From a checkpoint of a small transformer trained on Wikipedia: 8 heads of 32 (1 for keys and values), learned positions.
Each number is 500 + 50 x the weight over the matrix's rms, rounded and kept within 0 to 999. Layers, rows and columns count from 0. Numbers have three digits each.

# layer 2 MLP down (transposed), 832x256, rms 0.0808, rows 578-714, columns 32-63
556494435494481448543517561543560500435408576514531452476505478529463496536526474478445532413407
529455518516372485443491379556508492441497453551388516464497446363517472493516549453542483464469
487409473501515521476480439535458550513506481482405499476530501507526517503482447503511515502481
537437467419423473469433468346503470502420531375564467475494448417510533594524487565543576501501
453546440475493579456567493442584510518504571537475528505582483448472497478498502439528522466565
588519443448469557472519491497533487546452466450544536463498447533505454646401538591575527520525
506408457520472480508499503534413510540474466472530483527553450441526489520513492567455422486544
540480482481542555462531577495488519559499529523490510494473453464446507523524494526552508567488
511524554542521516541479534464483486534473566534491540518472444493541555521542502525522533448481
482433531509441523533368513623489516568494560539417477544560541417526499451526502511438595469446
522409623629485511585457463564549569563378482406530452539565518471533510534440419499599510446533
608485423492562520504445473530451546645493526605583539523554380525463561576470547496453459475500
485559494556424437502479542521443428435568418559512508519504570407586474579527459446451506450546
473499431550433481565554484526561430371542483505530524563520510471544503535540518443504461545550
509460517485602480521489509406507457418395425566478540505510399636569472474508540497461419505424
516509429545550439489441414492432463523520558411461513393496588499478589508461597596495484527448
561553589444490470434603485583523502541572495451577450474473531524521501467463513469493484519450
486458452474522487495521631493439369508522507485489536527437488501440539538606431592479482482491
454500459508491481413471490497507478545479519468473555482528527442560527456469553523515574447500
581467513508512498541408529544501419472428468461465463558536465496351426479391527508485530392583
494414449515474493526505537497472506463466494500463487482577540583473523541525538477576469486516
468505478548519518570521458414561526522578501521568535555466467559435579502467477400506446414480
507516556517510489523465411466488537502483518511476529523548505565526507478527486471429504522458
498504484520454544508554603371522501567551486596555430576528480430440533486496523523424445524451
530544506511469479496465444461456539485509484480590561504452517477452540546548491553438430570468
548498453488496546594495468501458457513469496594519473473540515606572471448413501491523497518534
562537525496483582509519487540544447516520439498554476548457533468522483399519557481447466484514
526606412543522516413513551493485401603556497516493556521452567528526493503494477422493522514473
598491416542500385465436547513582406600534425528525578471470528447482493519492426475497488543403
497564450503496551439477516524653495497455412461506475573493472554480430479368513519536465462505
514531443426560484496448520455554522488566550506499583463517478510517534529559535484516491428537
559459486485485556541449597503490588489531492563511497519503573495491540526484533539415532482496
524480507452496503554566476458434446501596469497447459509486540487590499525552426489493432471615
523484505509503452483543392431472475524541520511531366590470452556515513481467504454440568545544
491473438487493517479526463546530562478493468535533436497513479478555555474488507502445480489467
474554494525472502503487480540480529514459496496511572552502513472439537497539515455515544518563
488455499553519455465480457580607586513526457505540561480523526508569500478493465535549469513608
538429522441557518444453487538465512395538469471596463534527450510518526421551536513555489532544
585528489501452445477520464570420489520461503455488454562558538486482494582502497527380553527421
549477604467329444534508508438473532470495515432497428502516505534525467489473476585442501476551
577518503498488429527432554510463468435566537414544537541400536429511477541578487498540527526490
455473466488497511504519561584528427521475434441529433485460494439489495523514600420514491514394
562565495523484424514544499543526499516539511464572494437452459527491444394428488510598555518497
517498523442448526500513547558576539477482542470518543468579512537487570475501491484575516574544
540558497446392551510524499423496485526477555492543512554332512479433605502646500461530542575480
528416514538476429480502459487573488519520465487435527499531491494561548613538631463525544459469
564489511517506466533524475570500492494491489482480523517453482510482452481491551520512483516458
578476512551522499571512453384514486492576566540509564501509453561551614517540381510552566546450
515476522414489535509550517493465428508479454439506516532491476489504432559478431528461456500436
467398520546443554484491597531552458415555430572534481534485532477438574485488517518476518570524
426509442506467505469555559493520505521495518535499515489499499466504482443469497495507519518456
485524454437450519582509497498560378474546543533496479440439508502481526514533473433511579514553
506420481539466602462525442567506550437476506441410442445487501444460482552440548465442497489533
467520530389576469415409586511438504552543480439466477508439459513474460550484459520519553518472
473498501501426598506508498434509511510466466524527443547459444557500463518517537540593485570469
482501523500473538472504505473521557416468432481487506493526541396486495558563543460537402517494
506581475484521491536519515501418474419456450456556502507403581497524531566462460511445531514490
524494514497424515559495489452504415423565430538455568546487486515573483599536440464536484504489
450559502492487459543519526517545480477502508455477529503453455483544468588584517492561512542482
524529478534448472490493529478550392478438516509468518478494502533467511518533554429509498543432
487485351473608455460486420473495479495570541507509500483438520523421568456490483491474471505589
497517442537534445466483466484546490481487585559463534508524566590431465566544494523564501548369
430436556535501471544548484507427389505510503509429435581543500596499468503460503446557484440493
526426449415493454537468555518505530504469456519466453613541521550505463497489529492538504501531
539601550474411519553563591490461424465516494488532561553510538463458515557478543546498497479503
512456502507503454490514515558535502462511530461510490503438445506414442502444571501581482520448
430486564444478510547500475492536458471504509552531533476616442528512560489478565463479557521484
432524411476478400428509410506524434543459598430567507491468491488475483418433503395522478451390
481533596582461530468530513467513461480475492530467575483441584480467496482536562511452543462483
497566511504554537504487571555539508420505524611527387470470621485412539510492561449626570462445
502536530434475427457483517435659469505593572524614486445406510484480504525380372531557426403475
476501543563573489538504443411502489451540474521506446525489523465537508517535466529478481474471
532505515501569456512433455480468511474524522422533458437519569492550460498489495378448426545494
431500540587415513508450509522507549417569483463500517447394440379550500532497516524591461471520
528496410459541553521558547477437471529580546497474497546444530578521538470509489449572371490532
540553494569510488502497573415503581477667490558562482488505506463491476495561490489443481523516
558452441459504542577524516450592530564479479523544620433503505485604477460542447446540545508482
583532445395569548503551542458504440504483529541507505554640504524560587548524422433508432595477
466554582578487423602504498471470517502604532459500484520552565581474514550504425444506494589582
463553560500498519486468451473457403503517490511424571537577459498526511495519467469415457478511
461569578504556544449508524553425545532470476597537444432575451565459418466383491391449461498584
545493474620418523598570493479569489482494500595533516601497561538475507436536529369510612574499
515518471517642512397476528471544493458432507468493438589561539541550471524432545510532525488527
527453490486581537589483577574414474527492525517520506442451413541544507525500458517474483512499
427450530541445467515513554543571535519410468557523504516480497482385442502475390481447487547495
542517477506466522576543515473517523470423449557515504463509484493451609494608564550516490436605
457402511480573480558528466431522611437405481461518421539480542409517478485567560402560486509516
434518468511446478517452508434528529548456571556444541578564477460538560415476663522558513530440
493491488478504519448433564434481506482531542498522489517431472509523512524538496471475471502556
468561425565511495520529550456490432462574573437592482607394417565474508479526448484474584516488
523431464493516517508471465559521560447474511451445487478597501490508522524501528360473590509456
533393467478534446431452443492532583586475552477506534541460528494426507505500531438496428549554
481598468425485436547438505476461490530481498462516456428451595609604519584446466627530606509490
503522440483542511549472558596594409481489588461376538541500534534455552382534569564473519426415
451474509540396477487477503436588480485478512484506551507458502468526474438448609487533533506396
585595476512476477532563438580457580442513535463532465469453565465620487552495462565493376515493
518523615513521500561505482449481495546470502486529509526560536488493435541464497453577513509420
440435482518472475504512454407536525500576538454536480533481444468522482416498425487437558560545
525549526429520522493563548582483461459448421604472482467450526511454449485567514457522525570555
578565531522523490403465540499477480502444451446538464514351375477542499461513488536477493454501
573506484449447460402428601519422519507532449559514464564609461527367431496499506455461463491543
524500452553554495534474447449567518456549439522572459465507431486447473437459516482457620525523
534463479597449505497489459472569582577468434502547474510517418628487507499453545456574449600498
494467408513528631489474469427581422532592583493497512467510445588463482509513488502528550537480
511505564445494522465572528570477425496518426560504457475493515425495473527482488468456418507509
522530584419454445584553551428564519451521559497522556510416400529487503572486421488496495492526
482495467485473582518492623495515465571484576519539491531519510448537538518485459516533472556474
474464523487561597443432440501388538480483574568523555498507573462531443560443478461447501513456
602548502540445470468521431476504593541517519472445385470557599470535495517494491474461601535562
486464609432465508436490546464522580590553500489469473533494465506482418565475530377339470530544
465532597495505528472477518487497469488424498509527448528452480465472503503470483428542405477449
553465465569480439498475606504484504480486506519531508509541458414498413405405586494472471463481
498436554455519524462410501527477407414431458567460540498533460497377602537529549540508469426476
547494485419563526519527542499415468485580444470532527503427493517621527549584443570485554507546
432563413510609527495503424488580517397489534536553529580407497619572638512476481479490471446618
467476507529472584415469522423533533417460561524585533484485471436535531487567500498469446423522
476456542473468498553437538491480593427527543499542458522556472542511543439499591488558497511500
472483514558478496512462452593525545545489555526473427492556557445555485540522381517542394524447
543502446492437545461413416462494516526563522527524525459474527510493523498539468480560534472515
497538526397542478444554490504537493489537470489478582527477466549476503545485478501507453566461
543597558487519472529471517603507508549498505456490449544567507439493466469540404478542563447469
546513506481557542446557575491478523491516471514552525490528442578497520440443476459484465470419
582465610462466498575496563517545523597585619589467486517545561512470456510408561510545497565488
465523497512516522528460487467464434435475594482524501484529490481444473550560491525484504483569
473528480452668545357536462420516459490538464463474530543606466453499541506553613523445498587590
469609482500529461478516487527559449578467432525500451446501419445526510509472484454466526522432
520428515379467426494459486504521442561543518399511478506428558434614535533536549489433493541591
444534415516462445431501538493441507498492532533408484410513474535454507543502513484511547474541
457514391559466556555450531447590509530445529544545511528515552591501578512478516485532505494558
599513465400552474585536499532418553515497498456468562522484516513444449644493462582512516500465
457598540431531517451515536534478446451458525576516582515461416473465531500543446504518519487515
529451554542415477510437467584493537395461421424450499476592564473427380496420459460564444550521
427520499446492449482571472502503510511436542539472499461470546510510505469542507537511619464469
445493455510465434479607486579504474457558487462560501588453401581528511474534390539554476423488
620451459473429546549473498482520491495468546514497439482534520483477476484436505543575524480550
515552478525519519574360454535567440561549503525527511518499442556574427651458431485547482461504
508517567373573475456579417528497533475498575452511547395471526593483485549541447538534510523539
# layer 2 MLP gate, 832x256, rms 0.0934, rows 579-715, columns 32-63
539399494536467492456557504492435522526471500505423474412517501418546473495591619506532419525468
537493542558491486480539460448505566609491506507390522534453545456482465565477481518522454451506
466466463474526475518476493533604441596443450462418470593476593551574556471496519533539447449441
451475496436525520499560465450582483442487433538475455509543510483535480471548542506580571530490
502505484501510501483473522491497420467516581483486498532508448494479555475457576478502456476501
498448497405531440576438450438514432517550502367502492441476580447460597464482493552460530559494
496498507477497507476463506513504503515486458499527563561445493482537502485536550522521489475466
633521478517463590525467526386485491573521495490493504461530466546625484386487461541441569473464
444487440593426537576431486460409529509458478470464547544553492557486489476557499511501493442516
432498501501407504521469457445485539554525579579532427519475516499497514433456452443493570490544
459590496591601514475537482533492516479438534448430527442527538477575482546471444503555560523567
577568464480515540524525535419524476583482539525547540511487407535475525407501552514511451504439
486431521520529503530452566513381522460473521551522477468483423597515468502379390403468500572571
520474473484524437468427506523483499567461500485546555559479383439563553425461563459518428518549
475479495532459417623426545437442515536501517384505455569467467510468549527472451473495505564560
564454536499537584494508527559402491518580529528523528576555559507478509462477513438520488448496
541516510492453477516518547540441515514542495482488389492545431505437478524546479487519541498421
497442535525630545452490595558455476513535421466548481561418526472544442494443556379512501460448
510526498549536435571451516475499383536434427496462531555439441543492480567491508549535486535548
562462539459520511488522552531487461442472445529574448526381460491512538427460508507525411515560
460555451416486521537579510452549483563568353519512459492529458477543470528447500373510533536458
479443499550572432493490455534519535492525511521511461540469491519509470456481472491546518484493
495518502523593470528504523594515498428484564485529491584534492412485473524496516463489454540481
617435485522552491542525468485463464498459562541490594588378467507621543560632487537472508438455
560497451422538567423437476514537552432535563440421535528525598442438530474584457570507493485505
468497536526547578499555432478428472531521518472457481505478544493530489444481486593578549481435
595584514485518575484538515534501446496544548500484533564462526479459447540484508499506484523356
570467525475515497463594363526553408601467357509531575408538501450520450471537446517532433516434
493559500421430474537585549438526504576472481459620426533580592421512496493491502571513559541417
472496545564474505500550424518552552509518469496449517510533494580473512493472547478495461516519
424516589531503442506463563458435611464507588396503497528544502457509509416426503554408497535507
457592364555520465502433521418444437554409501516493367529455534548608484517432498462526435543525
482440539547504540480516481542489521525499500458455480607515535547520503474486426501602606567541
549566446563435510465440505562424454531562441470518507434589457482503443469566516471506435612505
528452485486473573420510546514389516430500547474484445457564387551563535471418578493411545584560
519451590511399539535521525465438494586498472377549560600533558411588536415498498470543487523466
566490508528501496507498442513487535514452526507469497573532509444459428567477458469455571543574
562494561500553431521473438567421436496603471470336539467512476472428409617481432555529438552511
484534433514627431506491637536536450516506497515415464525532499568442486485435489450573420552554
537449474577524403465473510511533474590472567514545498468523499481481494499483517477456514490626
477520555459510492498484611470492488464456579372557481520501481474532490606429524498548592522638
383408515450402442473606544478487503475448457536461505456560411496581443514508424595549467421617
603442473531559549478568481528519506501468457447654525525474491525501539407457507552497437509424
506479554534527505520490564456506587565553474439449490428449564437486485528479454450482492480581
550408487448359468438492512448527505460475484471500505472491533451498423514576452406510515484405
482486484479557489538473503494487513514461476537528463514444505454555543526531476489497513531511
532506576504593451572395598572487500471468631445436534542477420591477621445498520441549401574544
505550526514452569469498497489475520532572440504552501466632492544560488497410521478485406533579
609542522532514511516496477525580411558466483574503456522517421540552563574443475605516439482649
554478486554541578484532533566503439499482614535579459450499544501462560530491470441545526491508
450525432531494546480514498467484451507486461484555470477524516551477466597583514434578512496512
457480491429493602422551526498594379535543458530511524441590498379612502510593475492629514595515
541567567449471457511514478479533468503536508437480429549483500481546523541566474510487507483573
451452497443612421482611469514513552585531542519522583536476541513567489544472411506516511509567
500540508464486477490523516567545463489462533516465531504474494542504533541539438551530482574412
419394518467470439481511443518460516535485414462453540524500462397610495473451590413491418495465
448542558412536585478521454483483564552424538500472396531530461524487527518509467357445414554577
573445489627503495555536480494435561512508547508522406496508403541450417476502540499596490535473
571571414505485530595442445485484473480501455477579531533427458530526444487556424541492522411395
426484383485441484527467543442470528591486507531439484473409533518518475500551597480530469567663
579449518413469505460556535502457458457473522592461536501423524531509504491487482492524547496533
526520458427528529444636538499528467544493510471513519499535428462567527516484506466539484517562
509523514399486431608486500450504500539387537439408503466490446464460483481454553558467473503449
426485570478437419528534475428508428514462603634510470503492462378479566531454476573513514533468
524531451525559513520553536490479472499420513491526545562514476492492535535486477480449513501487
433416540470491501527559565525488487558431503455516463489497493564547525499399589516570593499541
480461470600441574537513504446498437511497511558541590540534472395514454537554495427484564453552
528547544482533493436437563446507501542427603477450496475475574478482500551481512405545612591572
462408451487491437509453455428444525504545484433510624563490537580593473436439516549467540485545
482439562421605559514494500537518512497574440447625530556490499471533465462453370477467489504545
515467587504609473501487604438586598523483516450597505568540534468487433497438536475604465467511
553579470518526522532562397464434560499508457488521503433448467429500438533501441531477433516467
523539559503591481481496507509577473575429612491442509579551540625483567472505504506539535535518
468475479434586491519467491506377548488501433473512634525517479447451433449468576553483514486504
555567463479475489504429478522513454540475444561457560485591485494538546519546444501525558459496
551446450521608509438467609526540469597513438433515435501428441497426506468480460422536496471506
530468512549537433522507519478630449515534551584506456454558488551531462549506439485543486541495
448505522510509420515478533538493523526500387494519600569472525449589499415468539584499499510525
439572560477456558520522475544427470496535509473497559516563425542504490506494488504450490495536
511541487390509465467455547467498491484406431467412528482513489430511492486484593504577466465539
513386432513360452449511553516454521405549416530530497553468410478543580503581460401577463397496
570564511510577385543667445591476461417488461468495528505481509529473494485451508494584490434540
528523537427501390385467418502520464582518456495471562489485452469527489419467482505453478560511
509585496472541556504470469402479510597479453541514450589550547497467404456448420505513511505551
467501587505584456551489434557442484502512538492492517537545500528489500493460528485443522440507
442526451421460565542546493487520512479419543525450441513455521483508524426435604477551490580497
452448483471550516554546452588482431473496527574497530554500468531551449513476573459458548568533
501502472439477496457498557493463535588499531516554511484578445489530426535430545445530525473569
447488449463474575442445486550357485474474494490477477523560520485528408462595437472483514490560
497516531522520580572525507477538494458622368533459473568495450548501491541511477452460521569540
519482498462510481492485452410445545471520448547552563582560568504464616538477496521507352551510
517479556513448443503553579484517516430496484440507521505442407501401476509521448495510530458512
512524478565516562471507373488416442501437495575534507409540431530532473494560527461559536534531
431630375485416456493475489537440511549544526462502518491468373547488384461525495459414504558530
509453443511491366490528501465495485469493473548532500514604422506561516478514582503521536571446
528496533443472458495482536541469523465526495483510538545432540469480521571489433521501510533525
567447549513494590477511443462452453460541558484514515565539501503427480504391453470510558423597
549583420521594502525578517521419517415430519468543617434501480439497514484483598484525539537575
542503483513516504459563517427508496453466510497475443548504546533495503501498497477597558541510
483460519512470527409368506401482517448498470495452468530504427531515484439454519441471507498407
445533476513471551506554576586534537538517539493442539467468467510642433534507525455555387519490
483571560428523511509460479488532509565525434446540479566490442431588586511470562525506492505430
481486458450538583510444562472472497519549445527472443500529507453484520389572491441551539445571
467471476465450544517520481523499421492524433514575507557499472521453404429420455451456390458572
482466495460561530492575430485518527455488554492506539549459480512404448440504583497544514449572
454528450506490529506501581438522532558490670461499438500509395456440399511484436391463447514467
512522503367603477478543441439514409431565470526538512509538503460481465544438460391483476613424
448427536461414514452531496481467521468525532463490431541501575481535499585517442463525495448474
533604499400562434439510529522551458531456503461528503524540486525444465456517511387493443464523
502369504404457504501482479435462457458581572513518443467502524508507522517519477569485517489585
452522499652504497597531469411500513512485535413489513530480418556537534496459487425547469538538
669413445519466541526490510596472529527509538502541532553516576492515531485465464521526505531472
478454499600567562543453470485503441599422538483565471599466455565536536503436472457481411459502
484565543517496520534559545509503564467499411448458570491488550534531447519538509493489552506490
457462479432400505409521516497451546446492544584491494505496549568502541609502504561459604449436
494449502488507572600554503501516543510466488496525547533431512520451481581420489476494448529483
541495488482592414514485468483487506525532494419542480486570448453532404507498517546469500526401
516468450405533580439446528567586539486491529461463499519515483568562482456528396520522510496567
413427534508451443472541424494433543506510467491567546551502591582534505498500524457453586399481
497474478550405432458464495476462543546562525491473474527406411520485517559426437442571532613583
470490475511491660530456412471446500453436505469423472566478528523540466443506527512471554405403
512438491505434454372529528523502451481541333455436491485527526426512533463470519446506549486517
567434485537479582496552574486511444463438461522418538461462460523499466509532484503542601456522
369485447496454473695510533534443605536540471551502502551540405605466559525514341438481482463535
451490502504371404470458452513529532474524509500466453547503484555414461574431532515500402603549
554443508461423490473468514438477418638554532510402513539584578475386467458528410461527491485461
499533475481445534490576502574573514569419478387467505534424573448413505381487524408641448628510
516496393563440500538518488541449432604417533534547442522515541542551466575486553492533484462483
420458460450571532513517570468487572543508491448527538557493528522378493590467470427483512492554
512446503551481438438379499454508494561415430549519628544513448662536544425516444453501570425510
477498489589446502510552452571560466346467453495441493424562427420449483535532474590473524481527
525525417586426479433461496423517488556583534495546483427525563535571504462478537529514486513516
499464534540536489564478366445509399509501515450478540513469511455519539440499429451469500539574
495512498515458521488465490433624516554414511444517521586510484430519404432439515500444498528500
547554422470506461456502540521431584537508455562469561472495404420447518540399483491478441629504
448470420524503447488412492451392473477502485419441526529553451522550530583425449453483572508490
437438498518535525515558570482448480494470451517515425452498432506500538453573513539459595499516
# layer 2 MLP up, 832x256, rms 0.0907, rows 579-715, columns 32-63
462517477419511473477517501509565464461458449474572495544468459502456490481526434513548485558526
451522437439509568501595427523419441513494583623501571531464480516565542396541505442528527544407
376474455505530524465480521537591502517521371459528463552512466447469516481553434516511498537487
538479514553534610458475500520470457466487485487491484399563423501519517526423516509523539524513
555550535459514547477606476399469516509492479397459532482443535534508578525469468470573468444566
413519510519547437475544555469491664510535391461517509477515443480511569415587496585560545522547
540515496555474424534489459473459521518492526513591387481554489440474542502453533514483525501514
451531428526481540540497512473536480585427531482505613408517439464488420513482518447459543468503
531446473485503525526505527525561485622504520581415516507521472519553472507453408571438646545487
402438391548570438603434647420500479431493361436468559563513431466518437501436461467571467429528
526517510473519579460518515477462535508507496507546440494557537463560501537430437471464534415594
491574511501439482580608399466481548490536403484514519470521475438460461614574441487488498509422
518476515518509520443505466540486446453499471534423506467515462407465580498546465614578487412466
532502495456548467576500530392478420472578450505489447397514472550555519448558502443472519502551
501586438520570603517284451475474523588594618510600448504564507478494526488572524437427484445538
562582478438516442550548451533627448504424511465537418413447467480572499577543502543509540508509
537461457473524514437437530473567457558430509426535472521479542522511506597556503479534470481472
450562402450442484430534462482523464523452419566497451525483524401612470496478535444531572523509
520523537569483499479555449536560536503543573474483508460517499454523523469463545474460421520453
445477541476566471490459505399473581497560506464471497490535498553459475514475537517467501463504
490528632470377562411494479487477512462467525558435472399517455567495504488503560513597510475517
500492520498537536479463479540465538434481557522504589499561431550570520476475539471399511527474
492384508535425558537421469547424458531539563477536480419440441388492436413575501533527490495468
426550508569410497555587511503614510573466436527539591436476478477467531524491480518536486544428
499490566511494537503564495533523513441507544477553522478438547523563473467581464495570544499392
503443574447554496464563515487407503485452512562509475513521453535529535594578592491470458530539
489515522493481553458505544601487434465615544548513583517594432523446532485521515376495456552347
452533600464414481536498446488510588429415486437570499535561532574471578474499490491531502522446
508511528473498536524435516465440512491406558532471512478534553456542556508497497489506500576516
527510481445571538469515482455454501445476476547464468432527481463557453466460589471480436537473
495510480578634470493530436431488459509452551600515477530576581461476474483589550548561472485513
542489467467505515470494374498523451374537484450601512531505421423513466452509418534470509534491
465412530489449478500477469441455482509507548494589611515499406426454481531459501470511475515456
503452540489510533547506543426558516616491496505450491452517527465493498519461485571591513557440
515501633532539411524505570362488534397545499621570485543459450497543472558546486491549451497528
470571571544450442598561468568407473557467529520608463533509464432508496598540371592582442552492
484465562489504488436420539507543466437520455420478503535450482530447462462456489536497545496537
460555488529509574457658611349547471484562487618547465503520572462461481400532487463562491502448
463570559450468489526528472486526572428492428584446465558577448489448434465470451531480572490495
444518488525581464536520573475530496468483468498458536469505504496490423487490489495510536523510
509484465539504455434474560490525565563507433491457562534497482512563550505456494541440493431560
455392560460489500460550590499526422547524516401484479565507536491501481462574527533549513510610
470466498485566503452465557542435551419523557522527524505454501504493481536408446535583604521586
558625467486550456433513485538488525418420429445488486462413489530433463532507526451549569516475
545515552423563569450504468508522571500476542543513454524465493506513481491426480486451480548473
535534484457516485492577495480507501462508508499456474514457512504454500499489526500490476514504
589493556525544406565419451450480531479557501450429499533570592543443478474570522486482514565451
516462538475499455569508479509492523478467532513524460647516507463501524585517514469480496493549
486577467519514446567483498532481508471423473558604527416475519472462512493552556647556566511524
397451567483449482464470456506471531492561462527499545535625523590500523461530509499444528562445
507503434510543501528541479473524525512430520559447507454487594531549483594557401507441518503522
540465428474460436502485447531533421425505518455409545544460481484485480517359526557475582469526
461466411389555628505550369472477469474544486403504506477514551511506459472413498475462496493489
492498469404532369553446468605580464513457418531546495401426455550544481471357479490479560514492
548452491440649481526620496503460373463534369507554555524421604524523571418595596534578425456581
511535483508459505480558483485477498480498539469522581501464484517488487470521487504463528526460
472523520485462468537473525496536575425541546425459533610517448532568382611433541481465443494542
442497511533511439407538499547521523491510459475480585590590417536523478536533547418558528464445
428508553480573419502428506416460510568509495574529474391416522432436420538450612518525496498503
511495555483561457471594471580533463451486504455516463427496472505441436540505488458529530488455
549524538432513484563518574453472346545446520483528545477555496479424475518448488584467468439461
487486492458482493440448494480528512625448402481482456459483571465494472518471465510448526434430
469505506483545527479453553394554461490503449578571456490433519498545539509423553455417529517509
478520407362507521498563459413505430399484459585434458538556477529578477545500465493502583466372
476557475527500491512478493489461522504500577524489454414468540426539496562491524475499430484504
461466554373468459466524458494463467536517583597488454513553444510545509531541604519523489454473
368533577536529487544448485457551446487448561558516468533561462378500505474438564428574485522436
508566427468539512515393534434536553444505491458458495483611514559557489546488504512499497473586
497377448473541413437474476426470557464491454485483482416575561529432393516633498576437558486605
497517464510455474472494514504513566505518502434419506428578519451509477550521407430477481467414
423526466561528533473543527441418405506517521570495414477556535584565483514530439429531447493544
457398538502510492615403484575460412507405533399463488480437462421501613542482515418525407526513
438465541505558495540493589567422542505454558501417543573410407568471537522526522577620508449516
585612427479541458571518534557517483532541526455471547470504457451515538504441545543435584548453
440534514517502513557497517534468508434513471478458492528421460510500382556547459473469448543593
549574468441483506481534430429553540505501476512498531588478442466560520460478430495550457549386
515441540518416410519463445502441527505540520517449499517483564528442503548436527470517563422510
478533550447587465578505476526513503619540485442524498518467522520466480422502484518447490544521
472529557503529519525464509500438462437500510520498564526564434551539542503457491487361482502524
462499495495541472393517565587523406507441484474438422452432484405509483458527533600570418542466
519527562594419459537444550520388473520490441568506455530490539556510536540488518545523540559533
475394432467470495486525515455584412490332511459559438565445497443517540504518349467480483447573
586557453534520482485615476504500470454470533545461524559506507533384503492592515473406497415529
550550500516474605599469559492484504656454386521519513542461532440418505557524375489521490532482
435481526459478448551531565431523400501467533573451539473558475563521559497529489551558496455551
391502563510495464539604528512544450425401581537559485501522518455588477460481446472540486442528
523520448518563542563399404434525581467549581478490507505582506401552427480562517440598376393436
478474510469483467518550402478480489547560473446557544486470489507542534513492574578489458532502
525569515462527531526542453580530486424536500420486507471458479524436458505386437497458574444449
513556506529550490432564464518477546511501455472525522523590492528530492533452475440495478537609
564520477454545542459483559570500560470504476511507488534477505513511498504518431412542434569479
486439465539570487538491468513542434652450558422535521537484555464469443529526524545564509461630
505513490410487546456466507486553514554559551459452482535495531480448515489455530567462483511545
549464597541610500493376475570560514587495501498521455475429471480431572368429475431550591404539
528495471521462436558421576530504519492510419448507485598436568503534597488529583478461444451466
510505467457494521511447438420493602466360496511536440497498417527559575453565476473427471521497
562499460526497488527432526508471560439488525551541452552491528531514468462498569504471455546509
490438515513522456535496461467493496445457469501527537489590540506522481594505441548521478546424
513440479534568485489461510507616517472466413552517455533481488536452486502552556508503542497528
570608475431553543527557579526541412470474455473584455479555427569453452571494426529481437403503
612472456503524467514467460466438501441542535552501516539510445541473489404508544535527515474489
456431511504450488392504526611468512624463447535462471461417543638506484511440449539426528512544
493478448507537534548532489433591543441553484542506445559487505575521501487351438452450518373450
444594545449583507544646535497533495513489500452449456533470591392578458443521540437541542551487
520601411431479346531545513460490482476492447497538439411474490472493446447577477406472500515539
446514458513519589517551545506465511550502537543517438488470499465392418546433483447471524472466
592509534495434544550604532526477460579546479419508473457509523407560491508489498450467486534463
506534515456490533503545524442430591635550464460485456453501617624532478496480512492452561497515
445496570553421476500487483483453571480486437483489501457549554417464563492530530516439438463509
482474466471463473574543496426516515592502502517468542449503549507485521481499541591480546498491
500449556563405495570502516472476425585435558533514501477461456527441521479578413480591536534453
584572520535492454451580537396542506421533479510484451495508516446539581555520631559465494448507
536556457407420460486526538372508438466502499575455490347533445454504414424548471483543421572355
459495419509536502396482537530563473465474545400478474535492512530516489476501473504469474483546
570525447484408505479534538500528477445558543491395482549635622478541603549559540492436438492499
467505505587550583555498485512527501485525488481555541495474519464487506463459565479514472483490
575520488480499525466487475435490501478500573467558353594473488520570498481522530512495479549461
434483512480525553499455620509463465541482555537576471585397444576473531451506580411481520575569
606472486447496541513507546564526465487493513474502441552448394440537517482565468524521463514500
525529526492528476420529520492513483522475507591538511453444457487530458428482533497489491576526
510432581435505487545534499540595400587535546594552518411532524509567449393554501449550445601522
567517562528558415470516385443489482525497518498422484481494521398544469538410457418453456454486
523524468496575603541572536489439448507457503482484526469322526581405451491445588483553583484548
567491479544500553372447485518530455528569440418508546510515500437573432544488572494471491494490
498526511559544424456372419464444423446517495482455479563482530498544519512543445539540465441559
593504566458506587463481468483486601478561412460526423520457553554509465524491478509507556384586
533499511517444445567546466449498598472530564458513538459356494429466478486486591530545547495509
461524520657516556537486519457593513418460517485462490457479525461431549557576415573552472566474
530594436454594482515474482508509553501431461423557593587375454512440482619497467530470458477500
538496542502650503446591418482531449389499553488444529525553481482355425514395439455540461512470
496489436525566523526471619483500496453486475535536454556475454445532545519500512530433463458642
521531527552496516479457547494531463564620402550486452501528481471518536506439438542516553532515
465499556505457483465598563436529618472493549517472597495497561450534470420517549497487502619493
458534449493506573534503534531510481431555524466461554436533473477492595464511558519652405509543
491491499541567495523578514524391459399425492472439499548482446553549488484454573615418490487507
516450479420520525583551538471565434547508611420533481403505457455461456538467558565488450596464
464505502573445461490426516507504547577522508518504388469481483404512434517505502510457409533434